Weights of a small transformer language model.
Size: width 256, 4 heads of 64 (2 for keys and values), vocabulary 6345.
Training: a variant of SOAP for these matrices, 5697 steps.
Each number is 50 + 12 x the weight over its row's rms, rounded and kept within 0 to 99. Layers, rows and columns count from 0. The size before them is the row's rms in percent of the matrix's.

# o: layer 2 attention output (transposed), 256x256, rms 0.154, rows 46-54,110-118, columns 0-255
# v: layer 2 attention value, 128x256, rms 0.182, rows 47-55, columns 0-255
o46 096:65 59 45 65 31 63 62 45 32 38 44 52 58 54 50 56 62 55 63 73 37 62 61 08 46 37 61 38 39 44 47 47 37 59 59 45 70 64 54 39 58 53 57 64 57 61 61 57 40 42 57 55 51 58 46 44 39 55 43 58 54 48 32 50 48 57 43 37 26 66 41 50 65 53 63 38 58 41 50 51 41 39 45 45 55 37 57 55 49 52 52 51 64 48 58 44 54 16 49 70 45 52 61 47 65 56 45 43 22 45 37 32 52 45 51 59 29 63 54 69 60 57 37 56 66 62 54 59 63 58 42 53 57 21 39 51 33 32 67 39 42 31 28 62 53 61 41 20 63 35 62 58 61 70 51 63 51 40 47 86 76 52 56 49 48 58 59 57 65 43 60 61 45 60 58 59 51 44 69 32 64 44 57 71 70 55 44 43 44 38 33 57 35 44 62 80 35 55 35 71 54 55 56 45 50 49 60 61 54 50 56 40 40 60 66 53 27 40 81 38 49 65 35 37 34 54 48 68 55 43 47 44 58 35 37 49 61 50 34 68 63 44 59 35 43 42 59 46 39 33 68 61 52 34 61 54
o110 086:77 41 37 48 50 31 47 45 57 46 52 44 65 59 64 67 42 46 34 36 48 58 16 34 46 20 54 32 53 40 35 40 55 53 57 46 28 45 61 51 53 49 52 28 58 50 47 72 53 49 53 40 60 43 33 49 33 55 67 72 52 52 60 68 59 46 53 35 44 51 53 33 41 47 41 33 39 53 50 61 58 48 57 40 52 37 52 62 49 57 37 38 49 68 37 42 48 49 51 34 77 75 33 51 50 59 57 57 49 46 59 51 47 52 62 54 55 53 66 60 54 62 59 50 57 61 67 49 31 34 52 29 50 40 47 61 51 57 45 42 46 54 56 43 56 37 74 52 60 48 56 35 68 49 40 44 56 41 79 19 76 56 38 47 53 73 60 56 62 55 74 42 83 56 54 47 58 69 35 74 49 67 35 45 52 62 62 26 43 46 59 60 52 31 61 57 50 53 52 25 40 65 54 21 47 26 58 30 47 48 49 23 61 35 33 41 60 63 60 49 44 70 54 48 63 55 53 51 48 56 57 58 75 63 57 60 50 30 48 57 61 53 70 55 47 42 39 49 58 44 59 56 62 50 29 70
v47 089:46 37 74 53 57 47 73 47 37 36 41 40 39 69 51 74 45 41 59 33 54 44 57 56 53 52 47 38 55 42 60 48 61 41 67 50 62 43 52 31 34 49 57 45 57 55 40 61 49 51 36 37 57 41 44 47 53 49 50 47 54 51 62 36 73 43 63 37 55 36 59 39 45 39 61 37 49 52 65 35 44 45 53 30 74 45 35 54 35 69 52 61 44 45 56 56 28 52 55 47 70 48 32 48 52 25 41 47 52 37 42 62 52 54 47 48 57 39 44 51 48 73 54 88 39 55 48 43 48 57 60 42 23 53 68 54 37 31 54 27 26 69 60 57 44 62 40 64 15 47 41 43 45 27 57 60 42 58 43 53 84 47 38 47 50 63 59 45 34 66 53 39 60 55 52 64 47 61 49 61 36 60 36 22 38 42 52 69 46 76 75 75 59 52 35 51 51 45 66 56 54 52 51 45 50 59 44 52 50 39 52 56 56 25 48 50 36 24 62 56 25 17 35 32 69 27 44 37 48 52 45 41 39 63 41 43 36 58 57 61 62 27 46 50 57 60 57 44 62 45 39 58 49 59 64 46
o47 086:46 36 35 39 72 60 57 39 46 41 59 62 56 46 61 45 43 31 66 47 33 64 44 39 38 36 70 55 52 61 44 60 52 54 25 51 43 40 53 57 56 39 48 42 44 73 31 58 37 62 64 51 55 46 47 71 57 60 39 33 47 56 41 32 51 19 60 19 52 54 51 43 53 36 32 47 56 37 56 38 34 60 47 53 54 50 82 49 40 45 73 59 54 57 50 52 55 35 67 55 28 42 57 42 38 74 66 40 33 37 51 52 40 37 41 38 57 46 40 37 41 41 65 23 34 36 58 53 57 57 46 48 64 36 63 49 47 53 30 42 44 47 46 71 40 36 57 63 68 49 52 48 58 33 40 34 67 51 46 71 83 45 43 52 63 54 38 33 59 29 41 46 52 57 58 22 39 29 44 35 64 44 33 60 65 51 36 62 56 43 33 52 51 72 43 52 55 55 41 76 37 70 52 55 70 41 49 38 47 43 35 44 48 33 39 44 46 54 51 53 45 60 65 51 63 42 48 69 76 52 53 64 67 73 47 44 59 34 47 63 45 46 53 64 62 60 33 54 33 65 73 37 50 49 60 49
o111 093:40 46 61 31 54 44 59 53 58 31 50 53 62 67 33 60 48 54 57 66 69 49 36 43 56 56 71 79 39 35 71 44 77 34 67 44 62 25 57 55 61 62 48 40 64 52 51 45 43 49 41 48 55 63 32 41 42 60 46 37 47 48 43 46 61 51 35 79 55 39 45 35 54 62 54 53 40 39 61 56 41 63 36 54 63 71 26 41 63 60 35 33 33 34 42 45 63 27 50 63 60 41 58 30 54 59 43 47 45 58 57 38 64 33 50 59 46 31 48 39 52 65 43 80 41 46 36 59 53 56 56 31 43 31 34 31 47 38 57 47 53 64 62 30 45 80 38 48 37 52 43 52 50 76 55 65 40 48 49 42 63 54 27 59 61 52 47 48 44 61 47 44 53 44 42 73 54 44 34 54 44 53 62 57 51 47 49 60 51 52 51 46 51 52 45 54 30 40 49 51 49 56 50 49 50 50 49 44 37 19 66 51 58 37 37 48 50 50 58 45 40 69 46 35 58 26 50 35 70 64 29 19 25 45 41 36 55 71 42 53 75 29 69 40 51 35 47 37 37 66 54 48 48 76 49 38
v48 093:64 54 34 51 47 50 59 46 21 32 50 64 61 58 56 23 60 36 54 39 52 61 44 65 61 45 45 59 48 51 43 42 37 46 50 44 48 56 51 42 75 53 51 50 55 41 48 59 51 44 74 36 42 61 43 54 52 51 39 33 44 54 58 59 46 65 38 60 27 49 63 57 40 42 60 45 68 53 59 52 47 63 71 45 70 29 40 57 45 58 34 60 64 35 31 72 63 39 43 51 60 59 53 38 45 45 58 51 45 32 54 63 41 52 48 43 45 52 53 18 46 54 39 23 53 44 48 53 59 60 50 46 41 65 60 73 71 57 52 60 52 60 63 55 36 52 48 68 36 56 69 60 43 61 78 57 54 69 49 44 22 37 66 37 52 50 40 36 49 45 40 26 44 74 55 62 56 70 54 44 55 58 09 52 35 34 24 40 40 21 42 45 40 43 38 64 48 56 46 67 50 52 23 67 35 53 79 42 49 42 57 53 49 39 51 44 64 67 49 40 65 63 27 49 46 68 22 42 39 40 35 48 35 24 49 49 40 42 51 35 53 52 63 66 47 55 56 40 52 64 55 51 47 41 52 37
o48 099:63 48 59 31 77 86 53 45 40 40 42 57 41 73 83 34 62 30 51 45 39 53 41 46 54 58 47 59 71 56 61 31 31 35 43 36 39 62 40 56 49 54 45 71 69 63 27 52 40 39 51 52 42 73 57 64 36 66 35 53 60 33 42 73 43 80 42 58 34 43 68 49 44 47 60 42 48 47 57 59 61 36 47 49 38 43 43 57 46 57 58 55 54 33 34 38 52 45 46 40 56 39 58 54 38 55 67 49 52 44 41 41 27 53 44 52 56 54 57 59 37 64 44 41 62 48 55 37 58 66 55 36 57 52 35 42 57 59 49 52 54 31 47 50 51 50 38 71 42 36 55 58 36 54 54 47 42 46 35 57 42 25 60 39 43 53 51 49 34 43 54 60 26 53 34 52 57 41 46 55 44 66 19 46 46 61 35 43 28 28 67 57 42 47 51 37 62 56 59 32 42 34 38 59 51 24 43 55 54 75 53 62 38 50 49 58 52 69 36 43 54 42 44 80 58 62 42 53 55 61 58 31 45 52 30 62 69 58 65 53 52 56 55 41 58 39 48 73 50 56 50 50 62 32 81 79
o112 090:56 40 44 69 51 56 33 61 67 57 56 45 60 30 60 57 58 36 49 43 68 63 51 50 47 53 61 59 50 51 39 63 65 53 43 52 43 39 59 46 47 40 46 49 73 34 56 57 53 68 45 44 64 26 51 70 49 56 56 47 49 53 66 40 16 46 51 47 49 38 47 40 47 61 28 55 56 56 46 32 50 62 63 42 35 36 55 66 45 38 56 28 53 42 64 61 36 43 62 66 24 41 47 64 58 23 60 47 42 52 59 80 51 38 30 35 52 34 31 35 41 38 50 46 29 60 27 52 42 49 43 59 38 34 57 54 46 37 66 54 34 71 44 53 37 58 46 37 51 40 56 41 54 58 35 47 45 75 22 54 28 54 32 44 38 39 37 48 42 70 43 52 60 38 71 49 44 43 45 31 51 54 45 65 43 64 61 32 54 49 29 56 63 49 39 31 34 55 55 69 65 65 65 45 61 49 54 69 58 37 56 12 29 64 69 52 48 53 65 63 16 44 50 36 55 51 46 53 43 59 63 45 43 61 48 66 67 45 45 44 39 55 50 40 42 49 46 56 54 40 59 47 38 55 25 27
v49 086:59 42 43 44 42 34 29 44 48 42 54 62 64 46 52 55 54 29 64 60 44 63 51 57 39 46 32 61 48 66 51 76 51 35 65 73 77 55 49 29 44 59 47 33 63 43 62 46 46 57 57 60 30 48 48 72 35 51 57 49 41 50 51 37 34 59 37 67 41 28 39 80 58 47 63 47 45 60 35 59 52 45 39 43 58 74 49 49 83 65 36 46 37 54 62 56 23 41 84 46 46 72 66 40 48 60 48 46 47 54 50 36 45 43 56 61 31 44 46 59 61 63 61 62 49 61 39 44 46 47 21 53 43 49 49 49 32 63 68 34 53 36 30 56 41 45 59 61 41 69 55 64 73 34 46 41 58 44 45 52 58 45 41 44 63 46 54 57 56 47 37 54 39 41 43 74 68 55 50 37 55 39 21 44 56 55 60 45 54 74 58 57 32 62 44 45 31 51 37 45 42 47 54 62 40 38 70 53 51 46 50 51 68 43 50 66 66 55 50 61 38 45 37 43 49 31 48 46 45 55 37 70 59 55 67 39 39 73 50 39 53 60 40 58 78 63 37 60 64 45 67 60 55 81 61 52
o49 092:44 61 43 39 49 52 41 33 67 63 39 67 55 62 43 31 50 51 57 68 51 42 56 56 52 35 61 39 52 36 56 56 43 53 55 56 61 85 33 51 57 53 53 60 64 25 57 48 41 55 66 49 30 27 30 59 62 59 51 45 45 56 56 46 36 76 60 60 22 51 10 56 59 62 67 51 43 45 60 59 53 65 41 62 46 49 31 50 69 68 35 59 57 54 45 46 85 34 52 61 49 59 35 29 70 71 45 45 60 37 56 48 53 26 52 60 47 47 45 56 59 38 32 58 69 57 47 50 62 51 50 52 54 57 46 66 69 50 49 40 53 47 55 48 42 39 76 62 44 69 56 58 47 61 58 49 34 24 33 31 73 30 23 49 53 46 61 46 30 56 51 58 76 50 58 33 53 70 36 42 42 63 37 49 41 44 36 60 58 41 51 44 46 43 57 53 47 47 60 42 51 74 48 49 47 48 66 41 60 42 36 49 63 49 44 49 51 22 56 46 59 60 62 37 50 64 42 39 35 64 68 54 51 76 54 58 34 25 62 53 56 59 49 43 58 65 53 37 40 62 34 43 55 52 68 54
o113 088:44 39 50 66 32 57 42 42 52 39 47 48 35 47 37 54 52 65 60 63 51 64 29 30 67 50 55 33 57 56 48 60 60 50 55 53 63 34 51 53 33 28 70 52 50 62 60 62 49 57 27 52 51 76 46 36 40 46 50 48 46 56 41 38 58 39 61 61 70 58 38 56 58 49 57 44 64 54 44 66 48 44 67 50 42 69 71 53 53 58 53 43 52 61 53 45 48 52 31 50 49 63 66 34 32 55 50 67 29 59 48 52 04 71 49 53 42 59 38 50 58 35 35 46 20 61 46 51 38 67 57 41 54 46 41 43 61 58 63 39 44 64 55 56 43 62 29 51 81 29 30 65 48 46 54 53 37 67 81 54 53 50 51 44 53 55 42 57 51 60 36 33 35 65 70 49 57 59 48 42 45 30 45 66 41 48 45 44 46 53 61 67 50 80 55 51 23 44 64 68 68 26 52 51 56 42 53 47 41 67 47 59 37 42 51 57 59 83 39 48 52 54 50 46 41 15 64 50 49 44 41 44 68 37 66 63 51 56 30 40 38 49 48 51 30 45 34 41 46 53 58 55 55 48 52 18
v50 087:58 43 51 42 33 38 59 64 37 71 40 57 55 56 54 75 58 45 48 51 59 55 62 41 52 33 40 40 73 44 26 80 49 51 34 57 54 43 70 33 41 64 52 47 48 45 38 40 60 33 47 64 46 40 55 35 43 48 50 66 31 33 55 58 45 43 51 54 34 19 74 59 36 62 44 39 55 35 41 47 43 46 40 59 61 44 41 74 64 43 50 52 76 50 64 65 38 65 27 43 50 33 35 47 39 58 48 51 65 20 46 42 47 45 60 30 45 60 42 60 70 55 54 47 39 66 34 45 30 62 33 42 52 51 61 40 43 33 31 33 63 45 40 72 62 68 47 62 66 50 62 58 44 51 64 68 56 62 46 67 65 46 67 31 49 58 64 46 43 45 64 45 54 61 54 50 58 49 51 55 55 39 52 62 32 51 35 53 27 55 62 40 61 47 29 61 38 42 51 69 59 46 30 42 61 53 37 41 50 53 52 40 49 61 52 35 27 49 43 44 48 45 52 48 57 58 46 30 62 44 33 28 63 60 57 38 54 42 58 22 56 46 46 33 60 75 71 61 54 62 45 41 78 76 49 53
o50 095:44 43 52 69 41 44 43 58 64 38 45 30 59 51 56 39 42 54 42 48 54 58 52 52 56 48 53 39 47 50 55 40 36 49 67 64 24 42 57 47 68 43 36 51 77 72 41 56 73 35 56 51 65 52 51 52 56 62 47 52 52 34 29 52 50 50 63 43 45 61 62 44 42 51 54 50 36 56 55 40 49 45 57 60 28 70 27 40 75 41 34 66 48 54 65 47 43 60 68 55 53 62 36 74 63 45 67 70 31 20 52 48 39 37 58 51 61 36 56 66 46 44 59 52 67 38 75 37 47 37 51 58 56 27 64 43 45 33 22 42 47 52 79 46 39 54 43 42 39 44 41 41 70 30 39 45 51 22 56 55 31 35 65 58 40 69 46 38 53 52 23 68 40 64 48 66 71 52 85 59 38 43 58 50 56 40 49 48 48 57 42 37 57 49 45 41 54 74 58 33 35 48 42 61 64 43 46 63 36 34 37 45 46 26 43 51 32 46 58 49 36 59 45 51 48 54 35 63 47 55 67 67 47 52 47 51 42 56 70 51 55 65 61 52 63 66 38 50 39 53 76 37 62 41 68 34
o114 094:49 52 52 43 85 44 68 44 53 40 57 66 53 51 48 47 43 34 62 55 60 53 45 42 64 52 40 61 52 44 46 52 64 45 62 24 48 73 38 42 38 37 34 70 54 44 49 54 35 54 67 55 50 39 65 54 61 44 37 46 63 82 54 33 67 48 39 67 57 46 50 56 49 44 45 37 53 42 62 59 56 57 32 39 46 50 66 48 44 60 58 54 55 64 57 43 59 47 70 45 70 58 60 50 44 41 49 14 54 96 57 55 49 27 33 54 49 87 34 62 39 55 39 60 28 52 37 47 49 60 26 52 45 48 44 58 42 64 55 70 54 38 64 70 46 47 44 45 64 27 43 55 60 53 52 56 63 39 47 54 43 49 37 48 50 36 28 49 42 31 70 36 70 64 55 55 50 50 41 38 60 47 35 60 40 66 55 48 43 61 64 69 72 64 40 41 52 41 43 47 57 48 36 56 17 58 68 56 60 47 60 56 68 58 34 62 68 46 40 68 45 42 41 45 31 52 64 46 46 59 37 53 38 47 53 64 57 55 44 39 55 24 67 71 48 45 45 39 41 59 30 41 47 42 41 71
v51 088:45 43 47 44 47 69 38 36 49 51 55 61 65 56 39 41 35 40 58 40 50 40 69 61 55 68 73 63 89 64 45 44 64 34 52 45 63 55 65 40 56 58 56 63 56 42 56 57 60 60 49 59 34 49 68 66 59 59 21 50 43 67 45 47 49 58 39 48 45 41 50 58 53 43 42 61 37 66 48 48 25 40 67 44 22 53 57 34 47 52 66 45 58 43 57 38 68 46 57 65 47 48 43 42 60 33 51 21 53 49 58 52 54 54 34 59 67 75 63 58 50 34 36 38 76 79 48 37 61 70 53 56 26 38 45 55 55 43 63 51 67 56 62 55 51 70 33 46 29 41 37 44 51 67 55 52 67 50 22 56 44 53 48 40 46 67 57 68 49 58 61 53 28 37 45 55 43 47 64 43 52 34 44 50 43 28 41 53 48 60 52 60 70 61 57 47 60 53 62 48 52 40 64 34 55 52 45 48 40 26 69 69 53 50 55 55 39 40 40 25 64 43 51 47 49 69 52 38 72 59 32 88 55 84 65 47 62 33 54 55 42 45 55 58 50 41 39 66 49 66 60 46 48 57 47 57
o51 098:61 45 29 36 79 60 48 27 67 47 15 46 45 50 42 38 34 45 41 43 83 48 68 57 49 54 47 59 61 46 51 52 47 38 56 49 72 48 52 37 60 47 70 37 50 53 50 61 41 62 40 35 17 49 55 69 52 54 61 47 47 50 43 55 54 51 47 60 33 52 56 57 36 30 40 34 48 41 57 44 44 64 47 54 45 58 45 53 61 47 46 47 68 44 54 32 56 69 49 54 64 54 49 50 54 64 69 47 20 38 54 44 63 45 56 22 69 53 64 55 33 62 45 50 80 48 49 47 53 27 41 08 54 53 46 55 28 61 76 52 61 68 38 60 46 43 34 64 55 50 57 48 51 48 44 47 38 41 51 52 63 43 56 35 66 36 59 36 79 47 56 42 49 48 50 48 47 46 36 37 52 57 53 47 40 47 57 42 53 75 66 48 67 60 71 48 57 40 54 71 42 43 48 58 54 56 63 45 50 43 72 52 63 38 41 33 30 45 42 56 54 43 66 58 49 62 29 27 47 53 40 34 54 47 66 30 51 68 26 54 62 54 42 31 48 58 35 61 67 32 35 60 64 57 66 51
o115 088:54 28 68 55 65 36 61 68 54 42 73 51 24 48 45 55 65 58 33 56 28 54 45 22 38 40 27 67 37 57 45 46 55 67 52 52 48 49 59 54 60 68 42 56 43 36 53 56 54 46 66 45 79 50 40 43 59 50 36 49 55 36 71 54 40 40 45 51 55 48 25 53 59 64 78 44 38 50 45 67 62 30 48 44 41 70 41 59 61 35 46 48 25 46 48 46 58 32 67 31 51 74 64 57 62 53 41 54 60 37 38 52 56 57 41 58 44 45 65 32 54 50 51 52 41 47 41 38 55 48 51 72 71 47 53 36 50 38 35 48 50 38 41 52 51 47 41 67 39 51 62 64 58 56 46 70 52 25 42 45 40 52 58 54 58 51 32 77 51 55 54 35 39 42 44 67 29 55 55 26 48 58 31 55 39 32 44 62 46 42 44 63 38 32 52 46 57 66 29 48 53 57 45 46 29 42 34 44 55 73 43 25 37 38 64 51 60 45 47 55 45 65 41 56 31 41 57 47 61 89 51 54 44 36 37 49 48 34 71 29 46 43 41 83 65 42 40 46 55 44 47 38 52 53 32 56
v52 088:51 54 27 50 47 52 45 54 42 46 42 68 57 58 20 64 45 55 31 43 35 63 54 39 59 45 50 56 42 47 36 48 55 70 46 67 29 35 56 50 39 47 46 39 31 53 39 58 54 57 40 46 57 50 54 54 55 32 65 41 18 65 47 39 47 33 56 57 62 48 47 51 52 64 42 33 26 58 34 49 40 40 55 55 56 35 30 60 49 61 33 30 39 47 56 46 50 53 38 46 75 51 32 54 60 33 50 65 61 41 40 52 58 53 47 44 50 57 66 40 53 76 49 47 54 34 55 61 72 51 58 58 71 44 64 44 76 48 64 58 33 56 35 44 49 62 79 42 33 57 35 32 60 61 52 44 58 66 60 58 38 47 70 29 56 75 40 64 52 57 63 63 55 66 25 38 45 41 44 40 52 63 66 59 58 70 45 56 69 39 41 38 35 45 49 36 56 64 62 49 76 67 59 45 42 28 30 36 44 64 55 54 44 50 41 50 75 49 76 65 54 38 75 70 52 64 70 53 44 53 36 49 51 65 36 43 73 45 53 39 40 47 41 39 38 52 37 60 65 79 59 33 51 49 55 49
o52 097:50 47 39 72 39 53 50 56 47 55 48 33 71 65 62 40 36 61 79 69 42 30 55 40 39 58 37 57 37 35 71 62 62 64 58 63 63 50 63 64 52 60 55 65 50 56 42 25 59 64 58 51 62 40 51 47 68 30 54 41 49 27 57 55 35 42 52 46 45 27 33 60 26 53 41 67 62 41 41 51 73 45 56 32 41 50 62 47 40 39 49 36 43 45 60 47 36 60 45 18 38 43 43 66 31 27 56 53 59 40 34 50 53 41 54 47 75 67 55 50 52 49 36 55 44 50 60 45 61 51 41 59 44 68 57 54 56 59 28 52 47 21 19 66 48 66 59 28 32 51 35 55 54 39 37 59 50 48 45 40 49 57 54 50 24 59 39 43 58 49 51 57 62 54 25 45 30 31 52 61 50 47 54 48 63 56 49 45 34 56 47 57 48 60 58 65 60 35 65 43 57 52 29 50 45 73 53 52 43 38 52 48 63 48 80 44 61 44 49 35 35 41 59 66 39 36 40 59 54 61 35 24 42 29 46 49 64 42 49 44 65 60 73 57 56 47 33 63 58 70 59 51 45 48 25 45
o116 089:36 32 48 52 63 59 51 70 47 68 63 37 60 33 67 32 63 71 54 57 56 67 47 56 60 51 57 40 52 28 40 63 42 39 50 35 64 57 53 47 44 67 38 37 35 49 49 63 47 54 65 49 54 31 53 59 66 84 48 60 62 53 31 42 66 57 56 55 68 56 27 52 60 41 46 44 39 62 34 47 33 61 77 29 24 55 33 53 41 56 44 28 63 53 43 63 33 67 58 41 53 49 30 45 65 70 43 47 44 50 38 48 41 55 57 54 39 31 30 64 39 54 76 39 37 29 45 54 64 46 49 33 57 58 57 48 51 51 43 41 46 50 40 61 35 69 50 61 59 40 49 48 50 50 30 59 58 61 66 46 48 54 44 43 52 29 26 41 60 50 54 25 49 60 32 52 34 36 64 41 44 43 52 46 63 67 66 42 70 49 32 36 49 57 28 62 50 55 48 76 46 34 55 37 46 51 65 38 52 55 58 44 52 64 52 67 33 78 57 79 54 67 53 54 50 66 44 56 58 59 38 61 45 44 23 53 60 52 49 52 44 53 51 65 65 62 64 66 60 43 57 45 55 79 34 56
v53 092:38 69 38 39 63 50 47 69 74 46 63 54 24 50 53 41 35 68 62 50 54 50 33 70 70 66 55 40 42 44 66 58 66 42 62 48 27 49 28 46 47 50 54 48 57 39 53 60 44 48 46 52 36 46 41 46 47 38 61 52 63 39 28 35 62 51 74 36 55 61 35 38 39 77 54 44 28 47 56 65 49 59 43 32 50 54 39 38 50 54 51 37 37 41 42 46 43 62 40 46 75 44 50 43 48 59 48 48 68 63 62 61 74 57 59 43 46 40 35 30 45 44 44 64 42 58 25 21 52 48 52 47 28 69 14 47 50 46 38 45 32 32 45 48 38 55 45 39 57 52 43 61 26 52 52 55 36 58 40 42 48 51 72 54 44 35 47 16 60 66 52 48 48 30 67 23 59 47 63 52 41 41 72 56 38 49 45 54 36 30 56 51 58 57 39 64 41 44 60 71 62 60 46 53 30 59 76 54 56 51 78 42 56 34 47 47 32 56 35 36 72 56 46 46 65 61 36 36 63 57 42 42 47 49 66 54 57 39 36 51 38 63 35 45 56 56 57 43 74 45 56 55 39 55 51 43
o53 098:48 50 59 33 42 60 54 57 30 63 46 48 56 63 49 76 46 54 39 38 41 36 30 72 28 39 37 54 78 51 41 56 38 31 29 47 67 54 65 53 53 48 58 27 62 52 68 61 42 58 47 43 53 41 65 51 35 65 48 57 53 46 51 57 61 16 45 53 53 34 53 54 50 67 66 47 67 50 72 54 46 43 37 45 32 56 57 48 65 22 44 57 44 54 65 58 28 27 45 27 43 24 41 24 49 63 49 48 63 65 59 46 42 65 50 51 63 50 56 51 63 46 41 36 38 46 36 59 41 50 39 44 32 46 49 48 57 66 57 40 40 51 28 60 48 69 24 53 42 29 30 52 62 26 51 47 79 54 55 41 54 54 63 65 61 52 50 35 40 32 47 38 59 56 44 31 49 50 52 44 45 44 18 50 28 53 44 49 58 59 51 53 48 63 54 52 49 81 38 31 56 63 61 49 61 54 42 55 52 59 47 64 52 36 49 65 42 48 48 40 56 46 62 44 59 59 28 30 52 66 38 33 38 44 53 31 63 53 53 57 69 39 25 59 69 66 49 74 34 57 43 53 58 56 53 44
o117 086:36 55 53 57 64 30 47 60 63 43 42 48 46 34 33 23 54 79 54 42 41 57 59 32 71 47 53 54 46 46 61 28 68 43 49 49 54 50 53 33 48 44 37 77 64 43 46 34 54 48 35 55 56 49 55 42 62 38 49 58 45 55 64 62 47 39 67 53 48 44 54 74 35 33 33 53 43 44 28 57 28 46 44 67 63 51 57 43 35 54 40 62 42 51 18 22 56 54 54 60 48 43 57 70 65 59 36 56 49 52 54 65 43 58 56 48 52 69 41 55 57 46 55 55 58 57 55 58 70 44 39 55 49 33 49 51 52 53 42 50 52 45 56 77 46 29 59 25 46 55 66 50 45 67 64 33 53 65 54 33 69 58 52 46 63 52 52 74 67 42 47 45 55 48 59 33 31 44 46 63 80 67 29 58 63 60 54 28 53 38 56 38 51 55 61 63 48 26 75 47 51 46 70 60 70 50 44 48 53 55 55 40 53 69 47 56 52 77 63 58 52 23 49 72 37 36 75 67 43 26 43 57 46 70 41 56 25 62 46 50 50 55 43 53 48 24 68 33 42 43 48 44 51 41 51 47
v54 093:62 60 69 58 50 56 63 55 43 62 30 60 55 39 72 24 51 44 48 59 59 34 49 31 43 58 60 47 42 56 38 60 52 42 56 32 54 40 44 42 58 44 58 41 42 54 56 34 52 40 67 49 37 68 31 47 66 49 47 22 55 29 62 61 67 52 53 68 52 41 16 25 48 73 29 44 55 32 55 37 36 56 50 54 43 56 43 51 51 55 38 40 44 34 28 42 53 55 70 59 53 65 60 64 40 66 41 53 79 54 44 49 55 39 53 66 46 51 69 43 49 45 64 43 25 68 45 55 55 63 40 50 58 48 49 44 55 62 56 41 44 50 73 69 28 53 63 38 46 70 51 51 42 53 42 46 52 34 47 51 36 54 36 41 46 41 65 53 72 75 45 41 34 56 81 48 50 64 51 57 37 67 32 48 52 44 50 58 77 51 56 37 54 62 51 61 43 41 56 51 31 66 39 54 48 57 36 41 54 65 51 54 45 48 62 45 40 53 61 70 55 70 47 43 62 45 36 64 59 30 57 33 59 73 56 34 57 42 52 43 62 51 52 18 47 30 56 63 60 86 32 40 46 30 42 52
o54 098:52 55 63 61 40 71 51 62 40 43 55 48 36 49 50 51 43 41 74 39 50 44 60 69 57 49 34 50 33 53 70 54 56 61 47 36 16 55 31 37 33 69 57 68 56 37 40 62 65 48 41 41 46 35 43 69 38 63 65 59 65 35 52 52 53 55 35 59 28 34 40 38 67 35 47 66 44 71 49 32 49 61 56 36 59 60 42 53 47 41 39 49 45 57 61 61 45 33 56 70 38 47 38 38 45 52 22 41 38 40 57 41 56 52 57 70 52 70 59 70 41 53 57 48 55 55 57 38 53 56 50 79 47 30 71 42 37 46 57 67 37 58 53 57 28 51 49 22 42 46 59 63 48 44 45 61 59 68 70 44 34 59 46 49 44 40 44 45 73 35 33 48 43 61 29 46 42 49 47 53 61 32 53 44 47 50 75 46 54 53 68 49 68 49 50 45 32 55 56 38 29 67 60 51 51 35 71 57 34 66 28 45 37 60 43 60 66 55 53 25 52 52 49 66 69 46 47 60 36 71 46 36 74 52 42 65 59 44 23 38 32 42 55 55 29 42 59 40 48 60 36 57 38 41 57 62
o118 090:59 40 72 38 32 60 53 34 55 53 26 65 48 51 31 43 47 59 46 54 44 75 43 48 51 26 53 47 45 46 26 32 40 62 44 43 71 53 49 53 52 37 58 50 78 61 55 36 42 64 31 64 52 32 58 37 82 37 40 34 43 36 40 66 47 39 60 52 55 49 51 64 51 59 72 43 45 52 51 65 43 40 48 37 41 76 51 50 39 66 35 54 46 57 53 33 59 34 50 66 43 29 54 48 57 41 65 76 58 45 41 53 24 57 56 28 42 39 56 43 48 61 36 39 62 38 38 71 67 40 53 48 67 63 36 37 56 82 60 62 59 61 50 41 52 59 62 46 42 34 49 42 69 56 60 36 61 48 48 41 49 60 63 75 54 34 58 24 47 75 42 30 69 47 46 63 50 54 33 35 53 59 47 66 59 53 48 49 52 36 38 61 41 50 57 45 63 44 25 35 54 69 63 47 43 79 54 65 61 41 66 42 42 51 44 45 28 43 61 52 51 41 61 33 38 40 49 23 49 41 59 37 50 26 56 39 52 47 60 51 57 52 47 48 56 40 53 49 42 42 31 52 53 74 52 56
v55 088:48 25 46 56 63 26 42 48 45 61 49 45 28 49 50 44 36 51 48 53 47 57 71 42 43 52 53 42 53 54 52 57 56 58 36 41 14 48 46 65 48 64 62 58 51 39 39 57 36 67 15 60 55 47 37 46 65 48 65 58 46 73 50 48 38 52 47 59 33 47 81 51 52 69 49 48 59 38 81 49 32 64 59 64 57 36 63 58 20 19 51 64 42 59 40 54 49 42 67 60 53 41 51 50 56 54 57 57 75 70 51 53 58 36 28 52 48 37 43 44 57 49 53 34 59 48 49 64 40 46 33 43 37 40 37 37 38 27 50 53 51 60 52 50 35 48 68 54 41 61 45 54 54 47 55 35 61 53 53 41 66 54 40 49 65 41 40 66 42 41 56 66 44 46 52 39 49 44 56 35 86 82 43 55 47 31 62 54 38 52 49 81 32 29 55 66 28 35 60 76 59 59 49 64 32 40 69 58 54 55 61 61 61 63 69 76 55 43 53 52 46 57 61 32 45 48 52 45 34 62 68 55 58 41 35 68 63 37 57 41 60 34 52 59 56 66 53 54 39 59 43 54 51 49 37 49